config = dict(
    n_layer=9,
    d_model=224,
    n_head=4,
    n_kv_head=4,
    head_dim=64,
    d_mlp=576,
    vocab_size=1024,
    activation='swiglu',
    norm='rmsnorm',
    norm_place='pre',
    norm_eps=1e-05,
    positions='rope',
    rope_base=500000.0,
    rope_fraction=1.0,
    qk_norm=False,
    attn_scale=0.125,
    bias='none',
    tie_embeddings=False,
    parallel_block=False,
    init='uniform',
    init_std_qkv=0.0428,
    init_std_o=0.0531,
    init_std_up=0.0613,
    init_std_down=0.0613,
    optimizer='adam_hyperball',
    lr=0.00368,
    beta1=0.9,
    weight_decay=0.0,
    lr_head=0.00549,
    grad_clip=1.0,
    warmup_steps=241,
    schedule='wsd',
    decay_fraction=1.0,
    decay_shape='linear',
    final_lr_fraction=0.0,
    batch_tokens=8192,
    seq_len=384,
    doc_mask=True,
    train_tokens=115400000,
    steps=14087,
    dataset='wikipedia_en',
)
Each number is 200 + 40 x the weight over its row's rms, rounded and kept within 0 to 999. Layers, rows and columns count from 0. The size before them is the row's rms in percent of the matrix's.

# layer 3 attention value, 256x224, rms 0.0427, rows 54-63, columns 0-111
087,231,218,108,210,231,213,221,131,160,231,165,240,117,196,153,118,196,204,163,154,276,252,281,188,141,182,224,230,219,218,245,186,247,205,144,137,152,121,252,230,162,185,164,214,194,218,230,205,151,160,190,195,244,254,179,282,170,225,297,195,220,191,143,185,190,193,258,225,200,212,138,235,147,212,180,233,243,231,216,227,170,188,249,218,200,211,240,202,199,241,182,204,234,171,228,175,175,187,200,283,266,219,218,236,177,154,153,156,123,270,235,199
080,229,207,198,212,208,241,160,170,216,239,182,239,185,225,181,289,252,155,178,258,225,188,211,214,220,255,223,207,146,251,201,158,202,181,151,161,282,187,236,124,208,256,219,219,183,304,204,216,277,132,236,146,187,195,241,188,246,228,225,158,196,263,219,186,156,209,104,205,214,130,294,232,170,282,220,207,156,177,190,250,178,236,225,219,234,171,195,251,254,186,96,241,160,133,178,197,224,202,158,217,221,87,161,149,248,178,174,136,160,204,202,199
082,138,222,271,223,191,223,189,227,242,130,204,214,223,219,185,224,134,193,232,182,247,219,174,152,183,110,261,163,146,208,161,185,221,235,123,192,148,206,190,179,224,170,211,146,254,171,270,226,291,232,223,204,184,189,146,184,156,205,232,205,188,137,231,172,230,164,112,200,198,226,203,248,280,209,178,217,151,167,218,251,170,175,222,213,218,259,142,163,241,174,211,161,171,187,262,178,163,182,270,161,165,177,179,132,225,181,169,190,294,195,196,226
092,191,271,262,203,210,216,209,184,223,194,206,151,206,204,136,208,190,228,249,133,183,194,181,216,147,223,289,200,187,235,293,204,269,214,191,205,160,131,189,129,171,154,168,214,239,218,293,189,225,215,253,170,219,229,240,241,156,189,106,192,208,153,155,222,246,189,261,153,209,140,184,149,224,207,189,212,299,250,176,138,158,248,192,125,206,194,226,220,264,203,181,192,242,165,205,199,178,176,221,234,205,157,219,242,181,228,201,114,170,189,161,198
088,202,185,198,180,245,225,220,264,148,195,163,206,196,206,229,202,218,201,232,216,251,179,143,170,295,165,156,147,297,263,141,209,213,135,213,148,263,158,216,214,246,248,284,227,161,146,129,147,203,179,212,266,225,221,176,152,145,161,247,229,188,247,176,206,147,239,121,171,174,228,182,207,227,226,180,183,189,185,222,179,252,158,185,209,213,179,171,191,218,200,199,124,214,217,194,260,270,201,245,167,227,188,200,172,217,196,142,185,216,240,247,211
084,215,119,177,186,185,143,201,250,238,217,121,189,183,214,214,194,218,193,179,204,211,225,195,204,163,253,195,159,156,175,183,214,177,189,207,212,259,170,226,205,136,181,174,257,251,283,166,195,169,319,153,219,184,231,123,220,219,153,193,191,269,243,275,196,189,164,137,126,183,167,213,171,172,217,174,202,246,159,190,202,166,203,221,225,208,231,215,225,156,208,198,291,121,201,147,196,144,262,180,263,179,137,174,168,121,215,166,204,241,251,265,247
089,191,179,184,220,172,202,211,188,200,156,226,216,225,127,119,197,282,264,181,240,277,259,165,195,175,182,199,238,227,196,138,204,140,142,197,165,185,212,157,141,296,123,249,173,210,161,193,196,262,260,223,153,232,173,149,135,211,148,209,265,207,207,178,210,123,194,199,224,246,164,225,229,156,251,151,209,295,224,173,224,213,188,178,200,146,171,268,269,194,191,198,217,238,143,153,221,193,237,210,210,233,184,223,209,227,198,210,148,202,256,101,221
083,214,283,146,263,150,231,275,185,230,190,237,229,275,147,121,229,187,189,236,207,127,184,238,155,187,152,179,266,171,211,259,246,194,192,209,251,190,201,181,162,192,222,191,191,191,259,198,200,172,155,213,157,216,261,203,167,187,153,215,170,243,241,149,179,219,183,240,223,148,237,276,199,150,168,187,184,234,274,255,190,239,176,182,235,255,256,207,279,260,164,264,174,256,187,178,216,181,205,158,184,242,182,196,150,225,185,195,198,164,231,214,132
092,216,230,237,220,202,187,112,218,207,226,180,246,223,163,203,223,261,255,260,227,171,204,173,270,286,278,228,158,284,169,144,193,188,204,279,203,146,275,157,181,178,168,169,179,242,225,136,208,218,215,220,224,200,250,231,195,220,166,143,210,174,203,153,208,228,190,212,213,148,193,88,183,233,203,213,260,167,199,139,213,167,178,218,163,264,149,226,175,175,214,163,192,159,204,189,223,166,147,236,249,249,252,103,235,194,239,278,192,174,162,173,227
094,169,360,192,217,173,232,241,250,209,183,139,246,204,194,192,127,137,150,171,224,171,155,204,169,183,217,254,165,165,204,146,201,150,206,201,149,246,236,90,134,191,173,249,168,255,195,212,152,212,185,148,164,162,197,241,154,169,253,225,191,219,239,142,204,208,230,212,194,211,184,254,141,240,303,182,247,243,189,144,188,239,223,227,208,203,162,258,158,185,208,206,149,236,190,168,181,247,194,195,198,231,186,216,191,230,214,228,174,191,182,157,169
# layer 3 attention output (transposed), 256x224, rms 0.0532, rows 54-63, columns 0-111
082,222,173,270,185,230,221,179,217,199,178,290,236,98,183,133,178,267,212,279,152,192,229,155,145,168,209,186,255,185,184,223,293,195,183,227,244,263,181,186,238,183,169,131,176,240,231,220,208,280,195,218,207,214,159,218,157,251,212,180,260,157,221,241,214,154,209,216,194,219,219,185,230,192,253,203,140,197,239,210,178,186,184,127,182,156,256,154,210,275,226,137,186,200,173,218,184,228,129,204,171,169,176,186,223,241,250,216,226,220,217,151,220
088,211,184,168,189,204,213,177,210,294,255,248,158,171,183,199,246,148,167,266,204,216,231,189,253,247,142,188,150,260,205,160,263,139,182,177,201,183,263,195,157,186,161,186,130,198,213,173,175,197,139,210,231,204,223,222,235,250,117,176,267,230,179,222,229,245,219,197,277,270,246,310,174,183,159,232,239,203,211,134,223,266,165,119,200,151,134,213,191,161,217,138,126,226,253,295,197,169,199,200,244,210,225,196,139,176,247,163,200,205,165,209,214
080,217,177,157,228,111,116,184,213,287,165,130,195,286,220,272,120,208,182,207,182,230,164,175,164,260,218,259,149,199,175,181,153,266,234,217,169,185,264,222,170,154,116,211,222,196,216,247,194,154,268,157,191,217,175,229,190,229,196,124,250,148,228,186,138,185,170,192,235,163,151,226,243,130,128,198,217,282,198,170,166,234,229,246,204,182,138,263,224,158,148,197,202,204,204,163,209,162,228,199,223,217,140,209,167,228,230,209,181,250,167,221,199
094,163,155,168,162,178,237,267,275,216,190,196,237,264,145,211,182,119,188,204,248,209,174,85,172,231,234,190,204,189,190,223,177,159,114,199,206,175,210,249,238,229,241,229,195,179,243,158,248,197,221,153,281,175,152,257,221,234,244,153,184,202,191,210,203,193,264,169,256,180,203,176,182,177,180,252,196,216,195,184,203,282,211,199,180,153,210,269,245,118,146,237,219,151,133,255,189,245,222,137,242,131,195,223,208,159,158,266,217,203,201,202,105
085,238,239,203,242,204,263,105,206,287,232,213,155,153,197,179,276,218,213,191,172,138,195,206,210,128,231,271,214,165,208,233,189,218,259,200,158,178,210,210,150,195,167,155,278,200,201,228,256,160,228,115,182,230,182,142,236,270,224,225,204,193,144,279,158,219,134,261,228,177,248,194,230,157,249,215,186,183,229,115,159,116,212,205,216,194,225,240,160,234,248,159,222,179,253,232,209,210,185,162,196,268,244,194,209,254,251,178,226,221,182,188,220
082,176,262,191,253,194,163,209,182,109,185,298,198,180,142,101,234,202,251,168,183,152,222,254,287,167,234,159,203,201,265,186,167,212,157,146,226,139,181,153,204,245,215,217,232,229,266,197,198,273,133,251,122,242,180,203,186,109,217,228,173,168,221,194,167,176,177,162,226,208,206,182,167,138,279,205,239,155,153,212,226,203,151,130,177,178,170,137,210,279,233,155,180,229,249,173,273,218,180,235,131,163,212,261,193,199,185,215,200,207,148,139,184
089,285,237,187,144,236,239,190,207,204,239,136,130,195,196,142,199,132,123,199,249,212,143,134,221,304,226,302,220,230,126,156,182,178,215,216,185,183,185,175,247,161,264,222,174,223,271,175,199,164,146,212,166,170,202,217,298,216,181,236,185,139,171,180,180,231,217,227,278,208,192,208,227,237,237,136,210,200,170,162,183,243,241,176,166,227,203,136,183,169,177,165,189,193,201,248,156,145,177,207,209,216,193,222,234,212,229,246,241,244,217,263,115
087,208,151,235,140,177,226,171,297,131,184,183,154,232,170,173,166,211,173,106,260,269,216,133,202,168,204,150,247,171,236,162,230,196,197,220,155,238,219,213,209,232,262,215,170,247,237,169,207,257,174,182,285,190,145,243,270,218,224,235,178,209,165,179,256,204,270,159,258,222,198,204,176,290,190,208,155,223,140,206,255,151,185,221,270,171,217,262,136,204,174,170,168,182,239,188,213,236,196,204,236,179,194,225,195,191,115,240,247,332,252,265,212
086,143,205,209,186,244,173,249,180,226,203,126,190,247,276,230,240,119,133,193,190,217,211,238,184,220,217,169,190,209,206,228,183,235,176,188,161,153,195,218,197,246,269,174,213,245,213,224,287,159,207,221,116,212,166,229,184,161,250,171,120,210,220,232,143,214,216,245,205,211,212,226,202,249,200,174,226,225,191,211,165,320,184,225,180,233,180,175,300,204,218,249,236,206,173,213,163,234,185,126,211,190,263,203,158,150,191,259,225,236,186,215,121
090,180,190,207,139,218,292,182,256,230,251,206,173,170,189,224,260,141,253,234,238,222,183,193,119,267,202,150,181,141,183,187,235,220,209,190,179,197,177,217,160,162,180,203,183,193,176,211,187,204,203,194,157,147,133,192,232,220,222,131,184,191,176,186,192,260,162,205,174,202,217,108,286,219,158,176,191,207,207,275,186,257,245,190,190,170,200,187,223,200,223,127,237,118,195,202,187,222,158,136,223,257,196,201,257,236,255,166,105,267,188,207,195
# layer 3 attention query, 256x224, rms 0.0428, rows 64-85, columns 0-111
097,188,274,289,156,158,205,161,189,252,266,173,142,232,179,225,156,275,278,142,287,191,222,197,175,130,230,132,184,251,214,181,223,192,101,236,216,202,126,243,244,183,181,194,254,265,155,281,260,158,161,94,150,204,203,191,185,202,202,200,246,256,175,167,165,178,186,193,196,185,163,228,206,202,184,125,202,200,227,286,174,220,227,203,138,266,221,157,157,228,161,224,153,245,221,162,185,214,161,226,220,173,169,219,229,206,123,239,192,252,217,220,262
090,199,217,269,222,231,164,194,241,231,178,179,171,144,147,204,211,216,192,192,240,178,269,166,223,113,262,198,159,256,177,178,188,189,204,166,204,191,177,157,217,218,169,280,182,266,200,219,209,182,253,148,179,166,208,186,150,125,213,172,172,236,178,201,263,213,280,178,242,220,144,184,147,228,168,88,180,316,260,252,171,174,146,206,200,168,186,173,179,204,200,191,152,207,249,199,229,206,220,223,174,271,215,185,143,161,204,201,204,262,204,242,212
098,186,177,165,204,223,156,173,139,215,159,182,175,138,206,156,209,131,119,227,162,228,236,136,204,237,148,181,199,173,156,134,195,185,255,230,215,149,306,123,217,222,192,241,164,150,186,157,256,172,206,215,224,199,232,191,234,186,215,218,215,222,257,163,214,226,179,189,219,227,199,217,233,116,211,262,190,223,125,133,132,174,273,182,186,172,207,189,243,162,226,130,267,219,175,199,190,177,208,210,155,247,158,250,230,229,247,188,181,146,148,187,170
092,158,203,194,126,189,187,179,240,234,159,206,223,173,235,200,213,208,216,248,146,285,237,162,225,199,156,196,219,221,185,104,231,218,284,174,204,175,271,214,221,220,273,157,177,94,209,176,201,215,255,252,226,179,238,212,193,180,204,176,167,207,266,180,211,286,163,220,247,221,234,191,216,131,160,187,202,207,157,120,158,206,212,128,167,185,208,204,162,169,228,206,249,122,170,179,213,200,168,251,251,230,183,190,174,185,247,145,173,171,228,147,120
085,197,222,227,159,220,223,189,209,228,271,253,225,185,239,181,156,213,199,223,160,129,134,167,210,168,158,224,220,112,247,235,180,178,199,185,219,149,157,290,165,158,228,134,223,147,231,195,225,190,162,185,171,216,259,164,184,205,220,189,231,155,151,221,127,255,123,225,93,117,238,186,214,238,179,201,192,143,233,161,152,254,222,268,229,229,199,197,232,230,207,178,253,224,178,203,138,185,144,188,253,177,168,179,154,251,96,192,231,168,157,253,232
096,232,167,188,191,176,163,191,201,159,189,148,224,153,197,184,176,195,208,185,231,207,235,247,171,224,263,210,175,164,140,206,218,180,186,210,169,224,198,158,243,234,75,260,178,237,159,205,161,173,177,228,188,177,161,186,211,171,207,156,241,261,179,227,270,162,299,203,237,278,155,217,178,146,208,230,189,258,196,239,297,199,120,213,192,251,170,197,202,236,171,194,182,181,219,253,245,209,196,185,212,239,168,239,245,95,240,239,88,148,243,246,243
101,258,187,177,188,222,61,179,253,179,157,189,163,185,216,176,141,124,132,245,194,129,164,169,231,214,209,116,133,177,188,272,221,168,223,221,208,230,220,246,284,143,228,231,212,145,237,201,168,255,189,280,172,218,247,224,204,171,171,198,185,213,147,249,110,122,185,244,197,156,199,141,222,210,205,151,261,173,145,88,171,234,151,201,172,216,188,241,205,223,221,234,195,187,187,191,175,143,192,206,216,209,138,161,191,264,165,213,169,231,172,202,181
097,128,215,202,104,183,181,252,178,245,245,248,220,185,180,212,166,298,240,212,244,197,228,189,199,183,203,192,251,246,249,222,218,211,162,164,214,161,155,219,195,142,230,129,184,183,239,176,204,229,235,144,120,231,225,138,196,222,238,207,257,197,215,195,271,238,147,223,198,114,151,193,223,235,206,80,281,202,201,285,154,229,220,199,185,190,206,190,149,185,266,189,199,206,134,226,137,204,157,229,244,206,198,174,181,233,211,170,249,192,216,180,225
107,200,167,258,190,219,191,196,229,213,136,98,238,175,203,238,221,243,170,167,173,215,169,193,220,214,164,220,143,231,122,228,165,227,246,195,194,160,269,191,249,282,250,223,199,157,100,203,183,160,223,195,235,231,217,181,223,228,232,225,132,234,281,227,193,277,223,152,190,264,215,208,150,203,207,275,124,159,198,183,203,209,243,182,245,195,181,186,238,131,165,221,226,185,275,195,212,181,197,197,228,177,334,201,173,215,285,152,143,182,234,200,210
094,121,220,203,229,182,339,144,230,252,246,168,207,235,177,201,285,203,234,239,244,220,249,228,200,222,129,237,247,267,208,215,180,251,195,175,222,140,196,234,194,183,168,150,199,160,200,197,215,239,175,136,223,179,154,211,212,255,207,241,183,177,202,153,229,246,237,170,205,152,222,179,217,193,153,160,211,214,178,198,135,178,279,184,182,150,256,187,156,130,215,161,115,154,166,191,232,198,223,225,127,214,200,197,229,254,227,202,170,196,229,171,190
096,196,187,235,165,244,224,244,172,203,179,122,208,302,269,191,233,212,177,207,261,191,177,202,193,194,185,198,198,178,155,183,174,235,157,189,165,64,250,259,212,148,239,193,225,153,234,195,240,178,158,136,207,218,163,255,189,196,206,256,214,220,196,154,212,292,151,185,174,223,189,219,173,225,207,174,167,130,204,186,137,147,315,242,180,275,228,196,204,150,237,203,239,197,227,229,180,229,185,193,207,233,296,252,195,197,226,151,226,214,245,205,190
097,214,197,258,175,228,177,229,198,189,177,182,167,230,197,239,217,125,192,193,184,143,140,170,155,152,202,132,145,165,191,240,101,224,210,180,175,154,284,221,285,213,261,182,187,233,172,231,146,175,173,207,248,252,239,221,194,184,158,220,139,187,187,206,151,140,177,177,163,212,247,222,192,165,251,203,159,152,129,165,186,165,127,235,253,234,169,227,234,136,151,213,230,200,225,138,173,142,220,237,175,227,243,236,203,196,185,157,206,242,214,223,161
080,173,115,213,260,211,208,159,220,218,237,166,227,185,157,197,179,186,223,221,231,141,248,249,165,216,155,187,273,169,222,146,222,172,189,186,183,216,158,187,122,221,111,195,228,194,171,185,259,187,174,206,279,132,141,231,258,162,205,136,246,194,255,197,240,166,258,165,267,203,225,234,214,229,204,144,167,252,229,222,226,216,187,206,243,193,210,212,153,214,129,161,239,192,159,242,194,196,171,163,166,213,200,207,236,152,295,273,160,156,206,168,192
092,234,246,219,165,244,168,181,198,235,161,125,190,185,213,203,248,232,197,195,206,189,235,214,227,223,175,215,186,254,190,178,181,238,209,192,182,212,152,197,114,238,282,261,180,189,216,213,202,209,214,262,141,212,217,164,243,210,247,195,162,192,211,173,214,241,246,126,255,196,161,265,126,210,246,214,198,221,170,247,194,169,202,212,228,238,222,156,192,193,213,136,178,199,249,138,234,248,221,108,202,178,223,270,199,189,285,102,146,241,189,227,178
091,213,271,166,239,248,107,164,172,168,168,207,215,217,185,153,136,153,174,255,255,207,252,122,267,173,199,247,229,207,161,225,206,209,200,236,212,242,174,141,190,212,185,188,238,225,281,239,209,218,224,231,109,189,225,170,179,243,203,113,141,182,190,202,173,213,116,182,205,246,148,236,276,222,229,226,197,216,191,100,309,150,183,152,157,200,223,293,240,249,185,198,271,214,204,198,168,208,217,179,197,195,231,245,230,176,166,142,159,250,192,241,152
093,162,232,193,157,175,229,200,209,107,162,227,218,253,101,226,245,204,176,155,148,190,245,180,238,190,143,222,200,267,179,163,194,156,243,234,224,195,222,174,242,216,234,168,193,239,165,208,194,231,239,224,235,244,237,210,161,206,248,158,185,238,205,239,249,179,192,190,117,198,295,194,256,131,204,204,214,127,157,137,197,232,88,187,232,136,138,180,202,236,186,189,200,220,223,187,226,171,239,225,200,193,180,221,210,225,171,191,192,268,253,228,235
089,213,200,224,249,224,291,131,268,264,271,166,212,168,126,231,167,214,221,251,227,198,214,245,134,242,214,176,200,242,170,182,180,222,233,129,252,212,189,122,177,218,204,191,185,152,189,240,282,272,260,99,264,213,210,213,141,128,193,167,173,197,195,192,243,204,248,162,268,205,189,181,221,168,245,262,157,242,230,235,243,234,151,247,286,182,196,166,130,206,145,165,208,129,127,171,246,274,228,228,230,208,187,210,163,247,255,208,181,253,116,164,179
092,220,139,147,237,240,180,137,176,258,250,234,199,145,191,178,237,162,170,166,208,255,203,247,149,232,157,245,194,259,176,222,201,154,219,179,257,192,232,192,189,243,138,209,198,245,188,166,246,242,296,240,208,142,191,190,175,176,214,164,259,165,235,181,244,197,182,190,148,218,157,262,189,264,196,205,220,149,267,233,194,189,273,206,143,139,186,178,133,127,225,188,208,194,147,205,169,245,173,134,166,157,162,212,257,176,210,221,211,173,244,182,224
092,264,224,287,146,225,236,212,173,183,199,179,182,188,231,263,208,192,236,165,216,257,163,207,251,214,276,288,207,226,139,196,182,171,193,216,192,201,211,245,247,155,288,200,198,210,243,200,167,136,190,208,222,291,194,266,213,281,252,223,145,206,174,171,184,155,172,200,216,214,187,235,173,143,277,257,209,192,159,153,219,131,202,199,224,225,234,200,286,178,202,240,129,211,261,137,167,215,211,172,221,173,256,252,205,155,188,137,180,199,234,239,265
090,245,187,204,199,139,179,279,131,152,210,202,151,236,216,240,173,190,171,172,263,227,162,271,203,176,223,179,295,221,160,163,160,140,218,184,241,219,261,151,186,187,243,280,160,172,251,168,176,223,245,202,147,269,241,219,245,261,227,213,115,176,239,218,213,124,192,238,200,145,239,181,172,221,240,248,175,169,150,204,260,147,210,256,234,216,183,239,129,206,172,175,207,197,129,118,190,149,188,198,150,152,187,204,234,163,212,194,195,226,177,278,166
093,171,126,152,234,142,174,174,118,253,218,214,241,114,215,221,242,205,153,165,225,170,220,252,247,208,183,311,239,195,274,180,275,151,190,188,237,224,140,246,200,251,147,196,251,191,216,216,195,116,247,250,231,143,187,207,181,196,153,213,256,236,262,200,185,135,247,185,159,167,218,214,152,156,119,216,157,217,252,182,251,179,183,166,182,89,235,202,219,180,182,122,168,239,231,173,171,200,212,171,170,133,164,170,152,184,240,175,225,180,270,176,242
088,198,173,271,226,153,269,191,270,149,185,244,239,205,220,171,144,258,147,278,242,205,171,183,229,190,197,167,274,262,220,177,204,162,172,225,212,158,180,156,227,208,89,214,229,114,147,165,109,208,223,191,179,202,207,166,258,244,137,179,277,160,263,215,251,184,161,202,186,177,252,168,198,228,245,176,256,232,263,220,250,238,152,180,169,163,221,238,203,174,180,193,163,249,212,200,166,221,215,227,178,168,179,139,230,174,231,219,225,121,173,104,242
# layer 3 attention key, 256x224, rms 0.0428, rows 64-84, columns 0-111
097,200,128,156,139,261,230,206,272,141,180,216,160,253,192,152,243,212,174,198,166,235,229,179,121,192,182,268,244,176,225,219,115,221,232,202,178,153,190,171,202,163,237,128,208,185,220,216,189,266,201,208,202,218,194,239,247,192,260,212,194,163,221,160,240,236,133,216,206,153,236,178,174,210,163,173,193,157,229,218,182,230,220,180,280,159,197,211,159,138,208,194,203,190,184,221,272,244,176,184,197,204,235,210,97,238,269,178,163,213,126,163,136
087,174,190,171,151,198,291,104,212,198,280,213,188,253,239,198,156,211,198,192,174,262,216,144,172,207,184,150,242,195,229,255,200,208,173,137,222,175,128,150,166,97,235,171,194,232,234,205,189,241,230,207,207,190,222,170,245,190,215,175,180,206,226,176,161,249,240,231,149,97,165,223,215,186,191,223,146,248,183,155,257,230,196,237,161,202,238,222,175,117,111,204,233,258,195,236,220,172,203,226,232,248,238,209,200,178,160,212,240,182,120,209,242
096,245,233,258,226,154,242,219,196,163,224,187,255,247,222,110,197,260,241,204,211,172,226,193,217,193,196,167,172,221,117,129,165,122,133,95,184,226,149,188,185,235,179,249,146,216,180,183,254,196,214,236,131,124,138,176,155,177,188,172,163,243,242,244,177,141,214,213,240,221,144,191,185,168,247,224,190,243,217,234,204,93,197,252,158,239,177,103,227,231,196,201,215,194,173,190,196,153,258,242,152,210,196,215,163,220,145,262,208,214,277,252,188
083,241,302,202,225,216,210,232,220,179,169,163,188,220,214,168,193,175,156,236,171,206,225,267,272,207,187,175,146,191,170,165,141,146,187,202,229,198,190,214,197,236,105,244,130,176,114,251,233,189,216,208,124,198,198,240,134,134,174,189,191,203,196,254,218,225,263,226,281,219,192,210,178,281,167,205,268,280,198,266,152,219,179,184,170,217,184,172,210,198,248,251,185,226,135,198,182,179,222,176,212,182,179,209,211,184,181,214,143,198,238,265,137
094,171,154,239,239,265,218,131,240,150,224,278,165,200,192,170,200,208,223,261,237,208,201,165,106,177,207,199,251,118,248,207,179,178,189,166,215,209,195,171,213,210,213,116,255,234,258,212,86,270,170,206,211,197,220,144,224,206,257,200,244,252,217,118,212,223,96,183,159,217,245,204,218,202,170,183,187,148,160,177,262,294,260,196,169,198,190,191,221,210,205,237,217,188,175,209,239,228,169,201,212,159,198,173,154,208,253,211,175,191,199,154,241
086,250,231,153,198,115,305,256,228,268,218,186,222,165,175,233,243,199,125,136,181,180,210,233,307,177,228,220,142,232,156,214,207,227,222,200,141,172,229,287,218,211,204,275,157,264,148,190,329,208,249,101,170,231,210,240,188,183,238,224,185,194,212,268,218,228,209,162,243,211,216,170,184,231,102,206,193,192,210,268,240,139,206,218,233,178,214,185,229,142,196,215,171,270,163,173,197,194,175,258,194,227,200,185,233,182,164,163,263,250,167,194,184
100,180,157,258,146,226,211,264,258,173,200,176,208,211,156,189,266,264,205,176,203,264,297,231,188,233,207,237,130,239,212,204,142,189,180,163,165,220,179,173,195,168,235,188,193,190,232,186,242,160,195,152,201,119,209,212,166,162,251,183,175,280,260,168,211,235,130,186,206,242,224,220,115,144,134,111,183,156,207,213,247,124,242,189,141,213,98,169,187,186,199,126,277,215,172,130,166,126,164,260,194,181,239,181,163,174,188,183,161,206,247,234,181
091,125,228,182,207,236,167,152,221,204,179,297,153,185,243,172,230,217,170,178,203,252,213,195,227,170,125,211,262,170,268,187,158,200,239,242,257,195,202,241,183,174,201,110,262,176,249,230,216,248,165,239,222,234,181,179,190,273,217,178,195,231,238,149,108,244,112,154,159,188,183,147,239,155,145,218,191,189,175,159,156,239,249,206,192,123,191,178,240,177,113,168,192,179,146,194,163,222,108,237,156,168,131,215,186,249,216,192,206,232,183,159,195
090,210,168,195,143,173,194,136,109,217,165,130,207,248,239,262,242,133,231,219,159,172,219,188,231,189,142,181,122,253,194,239,211,170,226,212,206,229,215,129,211,180,214,186,132,210,143,171,213,188,251,234,175,247,267,158,163,225,144,230,231,222,120,239,202,150,236,194,235,184,201,241,239,197,230,258,195,156,235,226,168,172,130,184,261,202,247,168,272,183,259,199,217,178,202,227,256,316,236,207,156,198,228,211,240,179,285,219,199,175,170,263,175
103,148,166,213,234,252,176,201,217,150,137,206,138,128,239,124,152,169,188,269,246,157,161,160,207,160,283,177,247,209,287,170,212,130,212,207,217,220,131,145,186,112,229,177,247,182,192,186,172,189,170,221,251,178,244,159,238,213,235,250,155,192,139,148,186,238,185,252,231,174,189,239,275,209,212,155,211,179,193,157,178,165,275,256,258,163,207,238,158,273,207,261,223,171,191,210,139,243,235,116,182,172,190,195,207,194,283,184,142,169,210,172,251
106,149,131,195,200,249,103,172,260,209,113,256,149,197,262,220,208,164,243,233,205,228,162,144,194,118,142,247,250,184,236,121,240,221,123,173,264,206,144,192,158,218,237,121,200,226,251,176,182,200,191,266,207,237,193,260,201,249,135,215,165,159,194,90,221,223,151,185,236,150,194,234,245,226,188,110,206,218,230,131,137,234,255,195,228,97,201,201,203,200,121,192,200,178,244,231,132,277,169,183,203,149,169,254,191,200,232,174,137,208,159,218,246
107,181,160,209,189,260,252,249,252,215,178,222,204,246,248,277,268,238,192,190,203,210,204,229,209,167,155,213,244,186,237,223,137,244,155,223,286,156,184,279,204,215,238,149,263,195,178,178,232,159,209,157,271,229,224,274,229,208,197,222,197,137,213,192,203,260,216,132,119,147,274,190,202,186,183,184,156,167,193,171,159,231,208,242,173,145,155,184,230,192,133,137,217,220,213,207,137,173,154,236,143,203,183,225,241,237,264,222,195,238,159,182,213
179,251,241,169,176,76,183,179,133,227,219,157,225,142,218,181,128,210,228,224,203,176,167,247,176,240,206,178,164,206,85,211,245,243,236,183,118,219,261,196,208,225,155,266,95,232,169,207,254,199,177,209,148,195,162,202,201,131,176,197,233,213,225,220,258,181,249,242,278,244,136,243,153,254,194,269,229,261,206,250,208,142,196,147,172,185,261,207,190,216,276,230,176,218,239,188,212,182,243,175,215,244,204,204,222,175,231,216,176,165,227,217,169
091,150,181,196,168,241,253,184,219,187,186,224,192,240,122,180,246,173,199,212,219,210,237,201,186,176,235,209,165,199,170,207,208,160,222,179,181,218,153,208,125,176,231,179,271,244,272,165,264,189,256,172,229,243,273,200,245,272,168,193,189,125,194,203,185,265,147,241,165,158,219,210,165,89,206,241,204,164,197,194,131,177,144,203,190,200,218,157,233,141,118,171,236,249,218,192,231,152,238,260,251,235,275,234,174,239,225,170,244,159,208,182,291
085,198,149,256,167,221,206,184,213,196,272,231,202,245,149,189,274,247,188,146,253,237,299,237,186,287,218,232,195,271,167,163,194,211,291,147,211,173,201,227,201,274,178,223,265,150,275,200,261,193,155,172,156,143,185,233,165,288,163,174,237,156,189,211,170,255,125,177,213,205,221,246,159,117,195,213,185,170,229,280,225,155,212,120,181,299,148,124,247,206,147,145,183,214,207,205,191,171,194,243,214,203,214,233,251,187,142,201,131,233,238,251,190
095,195,155,184,226,174,222,243,240,163,216,185,177,199,271,237,235,188,160,234,218,151,249,158,267,250,112,237,183,190,181,177,161,167,178,158,294,194,216,244,229,227,220,122,215,140,197,173,170,224,209,122,200,154,229,184,154,181,204,224,197,172,171,176,195,185,112,162,213,196,180,139,219,191,201,197,231,250,175,89,229,183,231,210,170,194,132,128,279,174,258,191,167,288,125,182,183,196,176,254,187,228,177,175,188,194,236,142,212,228,108,122,196
092,178,182,216,186,171,205,154,173,270,172,178,199,138,287,165,220,186,236,190,268,125,170,249,197,210,257,120,158,137,229,228,186,197,211,234,231,176,143,115,193,133,172,242,258,246,145,254,190,249,192,206,182,188,218,196,158,168,214,172,232,228,188,188,263,220,185,192,182,184,173,251,225,206,184,174,190,263,199,175,246,203,220,199,192,185,214,179,181,244,182,217,193,197,175,164,190,236,226,230,184,186,207,215,211,144,264,200,134,184,291,132,198
092,149,202,249,149,178,173,202,178,169,232,190,172,97,197,182,172,205,211,192,217,211,250,197,200,190,297,236,214,234,171,230,181,171,269,224,142,216,148,214,260,153,236,225,230,272,236,227,144,120,204,167,212,185,213,139,256,217,204,217,166,236,156,187,152,211,227,233,204,210,148,182,207,190,223,200,202,203,199,288,179,192,192,271,181,204,122,284,201,269,235,172,209,143,201,185,190,136,248,153,195,155,189,167,227,188,139,173,166,186,233,235,271
097,243,222,219,183,229,218,177,254,215,209,208,216,218,171,244,279,196,141,147,248,164,156,153,207,199,171,196,204,182,190,167,187,191,178,217,212,179,147,263,197,189,167,159,216,233,236,174,223,179,187,213,246,233,212,261,173,191,197,167,216,77,191,204,143,224,218,240,134,91,259,208,175,126,257,186,198,124,205,203,118,206,231,242,137,193,189,140,170,180,162,186,201,209,219,149,169,179,170,188,238,238,222,179,175,167,190,222,193,209,178,236,232
094,192,203,270,200,207,203,170,258,200,183,227,261,220,207,214,221,176,186,215,278,137,273,172,198,177,163,184,244,152,121,156,198,210,144,215,106,207,263,198,202,155,178,189,256,182,261,256,243,126,175,172,196,265,223,294,223,157,230,226,178,218,215,167,118,209,197,225,195,155,164,219,181,141,208,255,221,124,205,216,204,230,217,231,219,228,228,222,232,210,193,214,176,220,277,194,223,164,179,303,209,251,207,207,165,211,123,219,200,185,175,215,215
093,173,223,268,196,209,148,179,160,171,181,207,178,199,178,173,161,165,200,183,180,116,170,208,157,157,260,201,231,247,179,183,237,225,229,172,164,267,179,206,220,216,149,215,105,215,237,207,202,156,234,180,184,211,198,146,154,209,209,166,191,190,138,230,230,146,255,196,209,183,187,166,240,160,243,190,185,216,256,189,174,254,259,198,161,208,142,162,184,269,269,197,242,216,218,186,201,235,209,244,217,240,233,198,211,238,204,177,180,231,241,143,202